config = dict(
    d_mlp=1728,
    norm='rmsnorm',
    norm_eps=1e-06,
    positions='rope',
    rope_base=10000.0,
    rope_fraction=1.0,
    beta2=0.95,
    schedule='cos',
    batch_tokens=65536,
    seq_len=512,
    doc_mask=True,
)
Each number is 500 + 40 x the weight over its row's rms, rounded and kept within 0 to 999. Layers, rows and columns count from 0. Numbers have three digits each. The size before them is the row's rms in percent of the matrix's.

# gate: layer 4 MLP gate, 1728x512, rms 0.0391, rows 914-920, columns 384-511
# up: layer 4 MLP up, 1728x512, rms 0.041, rows 914-920, columns 384-511
# down: layer 4 MLP down (transposed), 1728x512, rms 0.0377, rows 914-920, columns 384-511
gate914 102:497468505508534482497395460456483526498487555480541466507483477514470564483493491545558540539479457487515497524403478503537502501524570525578480477507481448543549551524477482487528556493449537529511530535465515499521478500472496492475546526548529407458456491458508541469474499551496534505521487497542543465437444515571487501435468518513566503511538528449498499473546494396593471539533
up914 100:566514465617479472522432522535493456491507464416459452516514503484479549503501529559546514515475537506556450510382475471591547501448551527576508496523530510545495463504422530499510447487445525500445471565448490575468417498506407487454458429480531518497510511515601580490481454527503539569512518461427473508503541523420502563453510468518575395470499461531507437566537425467518513478525
down914 105:476498489500535464547511511494469479501557438487498507488561488507446557450435514525501523493508585501493475489496521495514454487503511512508571466450478504552534556540500572518525566605519506422576465495442492547440481513528494427463568525537486503460523465491439462467488555556487437505516537459449562529496518538512483567562468501489513501468522546491512499511513499458520487512530
gate915 103:477558552433450489480441488474471526521470613484504540508503422487420503516498519564499447543489514499521488514499471454425506488532482476561455465473441499444467528576479435415459540407481555542482471515451511472479546474606518559478496504504535504502499568398482512590507504501436490593464459480592539496492457545473500539548507468501583508559546470529513450597566480533479554520439
up915 101:486441456479520455548508539411537528512527442509477486472500486513450555471542448513493506461474546512507479517505437535519523486535476462492483492445466505477483531489534508517515539532441513445512499460535515507478407479520510436521503473540497572502463496513499450535517500492557500472456437481457528538512453419526453477463503506510515487489521511557532492520468466453440490518462
down915 101:429501532444433469402467477521474521492477552486532544507508479537521484516488540492442522514523444499414488517511543466461487524498524517521437460545517495473458468571493517424519467288467438606481488524494483463481508473517490503540473521559460547551478514484481524495530465456519498559529495518520467431499468545487505481540517490507470492506544473496481463494483515583481527498478
gate916 097:466555511457489459486466536509514533453497600497470538458498424458534496477474460507536429477472551505497501509470557521522481436440493532574497491546493506525488525529515443475503492457450522486510528421456464477532476516493561520470505582528577491495497567512511483529515396457535493499432399534442531472492429429479493504500471530507560440523557549451496475519483461514479490524550
up916 095:485449450500515524443477486493469530535518603433483519447448485493537503535489459521478507482546510517444448460497498481507486538517510614433481483501498558458501550444522503513554396488461512485478533525535469538545477517462499470464487522490586486537560568499539421458477497462498478543416438467486506502490468549456542541517570476515520472526538507500518476492537487502543462490508
down916 095:482552480517532537488602456474500555539467473504477497550471521486510518473590487467518493484505452520575559493555492491503518588522506449483499552443520558536570508499611523575517517607496508460479456549465484548575471504532473497567523446482473515437514466475530500541455524509531525472563529460460491542549447512547566498471443594472477526485533521508553492425464504514474475505440
gate917 105:451492562600512532508488459433481538559514603531556485516507476423515498452484433561510529529507539514471510505497426473443556424533502522514486536501474469540586478469483417507463512456468494525532533481533508490520494460594546483507513451517501474440470527556526534527527498504522537480509538556535579508424477529541540486541481466470528470487533481501480458446549504538566501534475
up917 106:425474550560533526556539501415457512493488613563524387530471486497517499523538468467528453438484536509521502548453474484480537494596461459455541555443497428549525468412505442512477450488475497523554500458505483499532519512538545439489493503527599444537529530553521549545505487512556499530435483534480563499431494551489544508535526493528472504537461528562410470489493493504519428511437
down917 101:476465497393449508481543570447475449486457494517425532492492551555517532517571515484493532429505527548502462467534560553483490485501565497525550557477474513539497491396465572464514523521528544456466471522465562476497619532507509466537543579527493531506502534496475490457482485465427543541484495603523536416437422474446553488516504530522521449556484497460533528509562570479555555485512
gate918 098:490433485487471567470550486485466468543520494574563512481567569535499501493442529576552483482488474497476596516480499527461500457499506496534475511512510474505474506495544479434488489458462493505478532417546446483462457476545538559520487445545535469554487489523512502447451452500500578508435411546514564473507444545477458438559528573497536492451572546508585500501481447577531510529479
up918 095:481573437508523537437477509506468489564518437477506576486500474450503540434449471458396556527522474557479490500443457539481560447515578561470469513500506540535581498362435533558443515520552491431527518544496575538478515539441476473525554569549470576510573518492474478523507580519486492498518489452547537546442598480543499476438470469509485509527496467469501476487502491517482461489535
down918 096:476515470500467514444481462498533465571585503568498481483525457496501461430477523494557544449502497554511490535478471496560544461554602530502508516488531460525476488456506491536522520415504592412497435514494522490517493505565499498488515497554554474501516560502471497532495491525554497500579520456496539478396439517496451408437509523499537480542501534420550513528487514518461563458521
gate919 101:497501459514575537495539521494465485473481504515511474497503463520507499510503499544468424481466477507555556474468420530449449454548465510522489473557406497444499442487588470511527456450546431466498512473491506457546508457492490553425521493457521537489533561521505537443442512411538477472502447504488475627520517506422436540485481411531532489553541476455487497543482449490506398488554
up919 097:458539495484464483520534481530492566481424527476521473428526439514506431478529474531477526544469587543457449568542495445458551545499474493485452485440510428445471463558517477456525522472473500481442561466500499551449453534468524522481567494507513484444480531485537434446441510481489466508521519483527540454490535506469478501450524522506533522571501524510582508436548610531484540572485
down919 098:547438530468534496583435517511523425487516533531550483498507538532509482563498451493578537500515522451461433452524589497492534507422424555478488584544543582485446481495556544545518497497510487556570465449525458504561472529492484493464466421476494524487547516467538500504502516498535457482520512485525437544478534464504502411531469440531508479471546464537512502518545566522470513437544
gate920 102:456504514477520571498580479508499543534492570462464590520505482480531490533515492555592496459520464548504535466503550479477514518462455463470541475498527484510485531504459488502468518506454483412515505501526361416534507482524404478526487467528497522569559538525485492482465547505558409488547457534513473485517514480524532465524497474462548465508479474400588471485512471548513573520511
up920 099:534557495489536514471503467500521509437461437475502530535513508525512520537511443585449489534547513493505538456475439604537453461559550473540477518542445484529579531482521496494455467516499536498509545537439556489483530503420548578518549453493563557492531428497539535437470542528431515509527529453512500554520543457530486505512533575548507508468482495528473517373389498482507621534415
down920 101:472450522494431469503557517502528539446457482526432497540510467468494507551568487507521569478477477503482531425477499492460499575498561438526572483522484465508535561436463507512589503451395531415462514537447371536460522499438428538514478523500411476478518449468569479454542501470532501463501493512479464500532523518506491450523520541548559566567468425477489510587477508549516532447474